{"num_hidden_layers": 15, "hidden_size": 128, "num_attention_heads": 2, "num_key_value_heads": 2, "head_dim": 64, "intermediate_size": 384, "vocab_size": 2048, "hidden_act": "tanh_gelu", "norm": "layernorm", "norm_place": "pre", "norm_eps": 1e-05, "positions": "learned", "qk_norm": true, "attn_scale": 0.125, "bias": "all", "tie_word_embeddings": false, "parallel_block": false, "init": "normal", "init_std_qkv": 0.0442, "init_std_o": 0.00809, "init_std_up": 0.0442, "init_std_down": 0.00809, "optimizer": "cautious_adamw", "learning_rate": 0.00252, "beta1": 0.9, "beta2": 0.95, "weight_decay": 0.069, "lr_head": 0.00846, "warmup_steps": 213, "schedule": "wsd", "decay_fraction": 0.813, "decay_shape": "linear", "final_lr_fraction": 0.1, "batch_tokens": 32768, "max_seq_len": 1024, "doc_mask": true, "train_tokens": 187600000, "max_steps": 5726, "dataset": "wikipedia_en"}
Each number is 128 + 24 x the weight over its row's rms, rounded and kept within 0 to 255. Layers, rows and columns count from 0. The size above them is the row's rms in percent of the matrix's.

# layer 2 MLP down, 128x384, rms 0.0885, rows 0-127, columns 160-191
size [108  95  89  93  98  94  87  87  95  88  97 106  89  91  96  99  89  91  98  93  97  98  93  95  92 108 111  97  88  91  93  97 105 101  94 116  92 101 108  82  85  90 113 111  92 104 114  82 103 106  97 103 103 103  88 105 102 111  98 107 104  97  96 111  84 104  95 105  88  96  91 105  98 123  99 117 155  96 101  87  97 104 106  97  91 101  95 109 104 113  98  82 106 107  96  98 104  89  94  88 107 110  93  97 105  89  93 101 106  88  85 105  93 101 105  97  93  99  93 150 111 102 111  96  91  98 101 120]
[[127 121 150 166 175 153 115 104 140 125 120 162 139 153 129 165 123 123 112 120 142 149 118 110 117 138 128 114 142 160 164 183]
 [ 66 141 130 132 136  82 123 148 141 108 110 129 147 123 107 106 102 118 183 158 126 124 137 126 107 109 124 118 117 149 126 108]
 [ 82 138 142 151 159 115 134 153 112 124 138  89 116 159  95 152 147  96 115 118 121 151 102 162 107 166 147 149 111 141 170 105]
 [120  99 179  89 119 143 118 130 133 124 129  87 114 127 142 133  97 155  95 151 122 167  94  69 155 129  72 134 103 122 138 119]
 [106 101 108 116 111 130 120  83 127 145 123 135 134 126 130 132 170 150 147 126 121 129 113 153 124 140  94 161 130  88 111 129]
 [153  99 155 158 115  82  93 130 117 131 168 132 149 133 129 136 127 133  89 129 105 120  78  92 110 134 122 160 107  89 144 127]
 [106 144 149  92 134 146 119  93  95 154 112 164 105 125 117 137 155 137  76 126 129 140 177 104 131 122 171  71 140 113 159 137]
 [146 127 112 109 121 144 113 116  62 119 169 124 139 141 107 113 160 115 152 126 121 127 131 128 102 144 131 180 150  90 135 132]
 [147  98 118 111 138 101 129 144 175 123 140  86 106 136 146 124 114 108 171 174 144 134 139 114 109 116 122 105 118  97 142 131]
 [168 135 126 138 168 122 134 125 121 148 124  76 130 145 118 162 124 136 137 115 101 105 137 130 128 128 149 129 139 110  84 147]
 [166 142 110 104 113 149 148 174 189  69  88 127 128  85  94 153 147 117 159 138 109 114 143 146  78  93 131 115 122 138  95 130]
 [129 122 118 112 139 151 130 141 117 100 139 147 139 118 159 148 106 128 139 136 117  96  51 122 193 139 154 164 128 124 154 149]
 [138 137 138 122 133  90 129 136 107 156 100  92 139 136 131 128  64 120 151  97 118  95  72 139 111 115  76 123 136 124 178  86]
 [121 153 145  92 152 123 144 140 119 132 142 135 136 140 122 125 149 115  94  89 152 103 129 120 120 119  49 118 100  83 109 146]
 [134 129 115 150 176 123 112 109 144 158 138 122 136 142 123 123 104 114 156 177 147 168 143  95 131 162 106 140 130 165  89 123]
 [137 136 102 186 122 179 144 133 112 113 115 111 123 137 103 148 108 116  70 211 131 157 107 115 122 132 172 141 107 110 110 139]
 [160 121 138  99 100 107  90 147  88 134  87 153 135 102 155  96 116  97 174 144 114 148  83 114 138 126 169 142 135  91 120 120]
 [155 123 139 157 146 130 147 137 148  72 128 159 111 150 125 147 126 119 157 167 121 162 163 142 148 129 138 149 107 158 173 110]
 [165 164 114 135 124 106 117 127 146 112 131 128  80 123 137  86 136 124 172 133 133 164 121 126 120 107 113  91 102 107 122 108]
 [ 93 115 105 172 121  79 130 161 157 160 180  94 140 147 137  93 174 138  93 127 151 131 122 186 114 151 166 106 132 139 119 120]
 [132 118 150 159 128 137 135 142 141 133 122  62 105  99 120 104 162  96 119  84 162 105 135 141 147  93 100 138 120  84 143 202]
 [101 136 122 178 113 171 118 166  89 128 134 130 122 114 117  88 127 116 131  97  64 121 138 126 107 136  97 113 129 121 121 166]
 [168 130 137 108 120 137 149 110 153 102 104 132 130 132 107  87 118 136 116 178 154 166 136 104 125 145 103 102 151 133 149 151]
 [ 82 123 142 176 121 175 140 175 127  90 137  87 118 150 152 134 105  96 145 101 121 131 115 127  88 159 185 147 110  98 101 105]
 [133 142 118 172 139 119 138 142 203  66 120 126 133 146 147 136 103 108  77 142 105 168 111 161 140 131 124 117 124 135 114 122]
 [144 117 132  84 118 165 121 125 147  96 111 182 141 103  88 123 178 132 115  90 116  67 158 140 173 109 126 166 159 139  97 161]
 [146 135 102 118 108 139 106  98  97 141 132 137 100 127 124 115 159 199 131 138 117 125 153 130 105 144 155 126 125  99 172 112]
 [ 86 127 146  94 128 154 119 145 122 142 164 181 147 124 143 116 134 110 177 153 113 142 111 131 106 116 125 193 101 171 103 166]
 [ 90 156 126 117 146 109 132 114 161 133 133 145 129 132 158 129  99 100 175 134 151 147 111 130 108 148 166 136  51 166 163 122]
 [132 121 130 130 145 169  93  93 162 144 126 143 116 114 153 105 111 148 121 144 114 147 101 109 146 130  96 130 143 113 158 105]
 [111 108 138 141 100 144 129 155 121 135 150 119 135 109 102 147 116 118 152 158 118 133 185 162 137 126 115 115 105 173 143 134]
 [ 94 133 128 106 132 116 112  70 154 114 161 155 126 167 103 121 108 170 168 142 156 170 133 108 120 158 113 142 107 165 183 131]
 [132 126 123 117 120 113 117 111 143 126 117 137 112 127 119 156 141 136 166  62 143 109 141 112 123 125 102 163 107 123 114 117]
 [116 110 140 135 103 137 141 166  87 167 129 121 106 138 112 113 122 117  95 158 145 151 118 118 134 144 170 120 127  84 144 136]
 [109 110 124 123 134 134 126 119 116 106 145 183 112 151 134 125 106 121 150  90 147 123 143 146 140 139 131 178 167 158 110 177]
 [184 121  97  97 113 157 107 114  93 137 148 118 100 113 152 147 160  92  77  92 152  68 120 154 138 112 100 133 110  85 117 151]
 [ 96 120 143 136 102 123 142 180 157  67 145 150 132  96 162 128 112 156 128 133 143 110 139 145 110 130 117 150  98 118 154 106]
 [178 130 114  98 148  98  96  84 113 147 137 119 117 141 142 143 107 128 116 155  99 118 129  92 156 120 114 133 117 141 167 118]
 [101 156 102 129  97 115 173 165 138  94 120 136 103 124 104  82 120  89 139 115 108 124 136 170  92 122 100 113 130 155  81  91]
 [ 85 137 125 149 160  86 107 105 147  68 113 109 144 140 136 169 111  77 132 128 111 130 146 169 115 127  93 160 140 117 131 128]
 [ 77 144 131 142 134 185 125 134 122 100 127 124 127 135 150 131 142 140 173 145 125 127 191 131  87 143 127 125 106 127 127 128]
 [141 110 110 165 123 158 127 121 131 111 137 154 154 158 150  92 143 155 103 123 155 127 133 146 127 150 166 105 153 107 175 121]
 [124  84 130 143 123 130 106  88 121 143 132 168 138 116 129 120 110 111 111 131 138 115 150  86 149 126 135 160 152 143 143 125]
 [ 91 112 155 143 145 157  90 102 165 169 162 148 128 123 148 144 117 110 117  76 124  93 142 151 103  89 155 142 123 154 115  94]
 [113 151 167  86 125 162 129 130 159 191 157 136 134 140 136  94 153 166 129 102 114 153  96 110 136 121  85 138 127  84  89  78]
 [122 129 158 162 120 103 117 133 134 157 142  85 160 155 130 116 163 136 121  92 114 128 146 145  87 180 131 121 161 127  36 156]
 [ 68 112 135 142 103 115 124 142  55 124 105 121 134 100 131 102  90 118 122 101 113 120 128 111 132 166 137 165  81 158 139 120]
 [119 131 123  89 140 119 126 135 114 128 104 135 149 127 131 103 143 123 132 136 112 141 133  97 113 138  95 144 102 107 119 106]
 [132 143 147 155 111 122 126 149 134 142 154 134  92  97 110 100 137 146 182 101 121 131 130 105 126 107 155 152 149 120 156 108]
 [171  94 117 120  91 147  83 132 119 138  93 138 146 161 134 151 105 126  88 110 122  99 128 141 119 102 157 100 119  84 126 113]
 [140 180  72 131 134  99 129  94 106 142 104 113 123 103 129 135 104 110 117 126 176  88 143 145 111 122 130  66 141 124 118 138]
 [122 125 146 136 125 166 112  74 132 145 137 125 117  89 146 129 108 160 149 132 110 112 168 183 113 153 174 140 108 206 144 123]
 [111 136 159 138 107 159 108 119  98 119 130 120 139 151 167 122 118 125 156 123 117 149  88 123 123 138 126 106 165  93 139  99]
 [110 127 151 153 179 116 143 176 129 141 135 147 101 144 122 139 102 139 178 148 111 135 168 133  97 111  94  85 103 174  87 107]
 [129 138 156  80 150 112 156 136 137 116 120 116 117 119 172 125 117 101 144 128  99 127 143 145 109 147 106 136 132 115 131 148]
 [100 124 169 148 118  96 116 127 120 126 126  79 106 155 154 133  80 137 157 159 106 163 144 127 140 155 160 118 182 128 127 102]
 [164 104  70 160 116 115 142 147 150 109 160 155 165 135 105 128 153 158 128 141 130 133 132 163 136 122 159 144 160 129  83  96]
 [125 111 116  75 134 178 116  94 131 139 147 156 125 118 158 146 140 148 145 147 108 144  94 115 138 110 154 121 165 146 146 128]
 [134  85 186 116 115 125 116 134 119 172 115 135 145 133 142 126 136 148 112 150 138 155 111 119  88 137 137 162 123 112 124 160]
 [146 153 120 177 145 142 152 144 119 158 103 151 130 137 172 108 137 103 178 113 145 116 164 133 119  96 160 103 103 194  89 125]
 [135 100  98 148 124 120 102 115  93 133 150  95 113 111 106 126 175 156 127 127 167 109  87 178 144 128 163 120 141 133 138 139]
 [176 144 109 129 129 160 140 122  70 128 105 145  80 146 101 152 110 124 122 130  88 136  90 136 195 145 128 111 147 101 149  96]
 [130 115 174 119 156 129 146 130 171 124 120 129 145 186 116  93  64 154 107 129 121 196 100 131 144 128 132 120 121 137 135 143]
 [123 137 113 158 136 103 114 127 124 127  74 125 141 145  92 162 128 136 102 146 164 112 100  73 149 104 131 188 150 131 198 161]
 [136 143  96 123 131 158 130 117 127 132 122 125 125 114 100 123  98 128 120 142 139 148 135 131 114 140 118  83 181 121 119 113]
 [127 104 106 185 124 130 128  70 131 161 131 112 138 139 100 114 142  73 124 113 116 112 190 151 157 148 169 101 130 167 118 134]
 [135 122  87 114 110 141 134 133  85  98 120 100 124 154 134 117 115 131  99 109 164 114 113  89 146 129 122 135  90 153 117 136]
 [110 116 136 115 153  67 135 105 121  83 116  88 121 143 130 133  88  86 201 149 147 142 155 116 126 162 115 127  85 168 103 110]
 [ 75 137 127  98 135 114 113 130 113 130 105 125 109  91 133 145  74 169 104 118 202 120 160 102 175 131 110 117  99 130 140  82]
 [101 122 130 162 137 133 105 113 128  79 132 137 166 136 122 151 114 115 117 123 116 109 109 125 106  87 151 109 139 118 173 135]
 [119 129 104  92 132 134 122  97 157  88 117 147 130 119 109 153 146 149 122 128 123 143 178 116 137 116 114 162 123 140  91 136]
 [140 119 145  95 101 100 100 110 121 135 118 159 114  90 139 105 149 120 138 109 132 160 115  92 109 126 152 115 116 115 154 106]
 [152 176 137 111 135  77 154 167 116 101 130 120 135 126 145 111 128 132 160 137 134 161  89  99 131 124 150 146 125 137  86 119]
 [116 163 156 116 123 125 142 179 137 124 109 135 125 130 114 134 145 123 101 175 148 154 142 132 146 136 123  64 109 108 130 119]
 [112 108 108 119 100 120 117 125 112 144 116 156 126  89 139 138 124 116 107 128 146 138 114 147 141  97  83 107  66 155 116 143]
 [114 108 101 103 141 125 125 114 116 147 147 151 165 136 150 122 123 151 101 132 171  99 168  67 139 136  93 134 111 107 150 137]
 [152 151 143 108 140 132 177 175 136 145 129 115 132 129 137 138 153 128 116 134 132 145 126 124 146 125 126 128 123 119 140 128]
 [135  77 120 116 135  77 163 145 120 103 166 141 123 140 118 161  79 155 173 112 123 145 105  56 139 155 155 155 144 116 110 175]
 [114 134  99 114 123 145 111  86 105 143 146 123 101  97 145 122 142 110  92 110  94 112 122 142 146 123 151 134 161 110 164 129]
 [106 100 142 121 158 116 142  92 139 176 160 121 149 143 142 100 121 145 130  96  91 114 100 133 138 130 119 125 140 146  94 124]
 [124 133 133 101 117  97 102 134  91 139 160 122 142 117 132 120 147 103 102  97 114 103 107 121 103 106 148 131 125 116 185 144]
 [117 107 147 137 107 160 142 171 135 131 151 143 116  98 150 122 135 125 127 152 137 159 112 122  95 115  72 123 138 129 169 152]
 [105 152 135  83 119 122 144 156 145 120 131 117 113 125 122 118 146 127 107 131 112 145 116 144 133 130 119 111 145 133 118  91]
 [147 123 109 114 103 212 154 137 149 135 120 137 139 149 155 129 100 114 125 120 154 117 134 116 101  90 106 108 147 130 119 116]
 [135 132 149 129 142  90 155 172 106  95 133 119 139 152 143 148 151 146 155 111 113  90  62 114 119 117 127 116 107 125  94 103]
 [116 139 163 175 134 144 136  83 149 153 132 140 125 128 107 154 169 105  91 139 150 149 123 150 140 173 118 148  97 141  93 134]
 [126 150 120 138 111 140 138 118 142 119 102 104 124  92 100 110 118 211 134 100 104  60 134 138 100 125 145 124 143 128 113 122]
 [144 108  96 114 123  87  92  84 130 124 120 114 137 140  96 142 127 133 109 154 144 105 145 131 183 126 119 179 112 122 152 163]
 [138 133 136 143 109 137 125 147 138 157 119 116  98 128 122 106 186 184 114 102  80  87  95 134  94 144 138  89 157 117  79 169]
 [138 151 112 139 179  97 129  83 115 116 160 116  99 147 105 142 153 126 130 120 163 111 112 151  87 145 133 154 138 148 112 118]
 [ 99 137 155 107 128 109 134 103 157 101 173 101 117 107 129 155 139 130 150 120  96 137 116 157 159 117 100 124 169 150  91 113]
 [148 115 110 119  95 114 140 149 116 112 142 130 120  92 130  82 126 155 133 123 152 114 109 156 126 120 116 131 102 145 162  99]
 [109 148 147 111 183 128 132 113 137 114 123  97 134 152 108 165  99 120 165 128 127 130 153 164 123 145 117 137 118 146 148  90]
 [ 96 144 147 139  97 133 153 107 107 132 106 143 124 103 102 105 161 151 118 117 115 126 127 103 171 149 146  87 136 143 155 144]
 [118 111 126 123 115 166 124 131 106 114 110 113 102 126 116 115 127 106 106 116 134 107 169 118 157 108 122 105 127 148 129 144]
 [132 114 173 152 131 123 114 149 123 161  83 143 145 136 128 114 118 145 147 146 147 164 136 108 155 105 137 107 172 131 181 114]
 [139 141 121 124 109 159 137 165  96 133 101 147 101 121 116 148 138 136  51 128 113 141 156 145 147 112  57  83 151 145 126 131]
 [127 137 116 182 123  53  92  91 135 167 138  98 136 158 104 158 152 108 186 102 129 115 158 158 128 122 167 124 152 148 145 104]
 [130 153 102  84 162 148 127 114 129 124 133  98 159 117  99 143 137 125 132 119  98  95 157 159  76 133  94 126 148 105 129 121]
 [136 110 135  92 157 100 130 152 127 154  85  95 145 127 152 138 118  84 121 130 136 125 122 100 139 122 120 108 145 136 122 144]
 [185 117 123 138 174 142  86  90 147 145 150 143 124 131 185 146 115 100 103 147 168 165 133 172 154 143 168 164 147 104 157 102]
 [153 136 129 166 126 130 135 103 176 120 104  90 170 132 131 142 147 102 111 123 104 147 116  91 111 142 155 147 139 130 100 155]
 [167 139 125 176 157 117 123  91  95 128 120  76 156 128 100 164  85 102 132 137 177 129 120  99 165 156 106 145 144 147 165 143]
 [107 150 102 111 117 127 103 114 155 128 117 127 146  91 118 103 133 140 125 124 112 134 121  82 154 119 135 117 105 136 154 146]
 [144 146 135 154 129 124 140 142 100 113 121 120 142 145 107 119  85 150 162 139 134 142 140 114 107 108 149 163 153 134 101 146]
 [ 99 111  99 144  80  58 106 149 132 107 113 117  72 115 132 126 146 138 109 150 124 119 118 110  97  43 186 131 153 106 129 124]
 [167 169 118 147 127 119 159 167 114 123  98 140 107 121  82 107 112 140 142 124 101 146 109 122 119  84 128 121 134 139 101 111]
 [115 119 142 134 141 192  97 112 151 127 130 163 122 117 128 142 122 159 100 120 194  98 109 156  77 154 140 129 168 108 160 162]
 [135 119 133 147 136  88 147 152 133 109 130 129  73 116 132 139 123 155 135 100 105 113 139 169 151 113 124 173 115 156 120  90]
 [137  92 109 127 116 111 148 103 122 132 146 134  94 137 115 130 144 104 179 118 144  92 114 146 101 105 110 137 129 153 101 182]
 [136 133 129 160 127 178 141  97 116 123 119 104 164 130 142 112 158 104  94 161 108 149 115 127 199 132  80  72 137 133  88 162]
 [172 128 132 139 112 150 122 165 182 100 116 161 126 112 121 142 130 183 155  99 141  61 102 183 162 130 147 116 145 110 110 143]
 [114 117  87 123 106 151 106 140  79 102 130 150 133 124 127 132 140 159 136 107 126  87 137 161 146 113 114 151 116 117 104 108]
 [131 145 137 125 136 124 151 113 107 117 112 183 115 138 147 140 125 114 123 122  74 138 144 125 141 146 144  89 118 131 111 134]
 [137 119 119 119 128 143 109  87 146 127 135  97 137 161 136 143 135 154 148  84 123 101 127  96 148 148 141  93 130 106 109 170]
 [152 112 149 148 125  72 104 121 150 149 108 118 135 136 119 142 148 131 111 125 156 111 156 117 144 129 116 137 157 159  85 167]
 [120 101 121 164 116  88 134 123 157 128 141 150 119 136  99 134 122 152 155 139 148 148 150  93 109 146 124 114  91  63 132 129]
 [146  94 119 138 129 127 131 118  92 148 135 131 118 134 134 121  93 117  89 155 121 182 131 140 141  96 117  80 129 137 116  96]
 [167 112  90 113 126 136  87  95 154 118 133 129 137 119 157 135 137 157  52 115 180  95 173 127 119 123 145 109 131  89 117 110]
 [136 131 125 126 141 140 173 166 126 152  84 105 124 153  85 130 116 113  65 166 133 145 135 128 125 130 114  68 127 129 106 129]
 [ 84 146 126 125 145 133 159 181 126 142 108 106  81 123 130 129 131 117 143 113 114 157 142 123 119 147 133  84 123 117 141 104]
 [119 162 132 115 116 145 162 156 165 170 145 141 139 122 166 138 101 113 156 146 140 132 147  86 128 134  98 125  72 108 136 133]
 [ 83 149 136  89 122 172 166 135 136 109 130 120 181 107 151 126 154 124 123  95 112 108 112 138 111 144 156 143 117 136 128 125]
 [143 169 119  67 144 132 161 156 138 106 132 128 146 120  97 114 191  83 152 137 139 148 108 117 139 170 135 110 116 122 122 165]
 [ 97 115 138 120 144 173 136 148 146 140 151 176 150 154 110 128 135 121  76 125 123 147 146 107 133 151 101 176 165 172 136 101]
 [140 114 119 126 101 142 120 132 104 142 150  88 119 127 156 120 145 159 162 136  79 121 123 151 132 113 131 152 157  96 158 140]
 [173 129 135 138 110  96 101 114 151 126 119 156 189 143 153 112 124  99 134 104 129 138 122  87 123 147 144 134 135 119 148 125]
 [175 126 105 114  69 100 140 160 136 166 124 139 157  89 149 136 138 100  89 152 140 113 130  87 131 100 109 100  87 113 138 111]]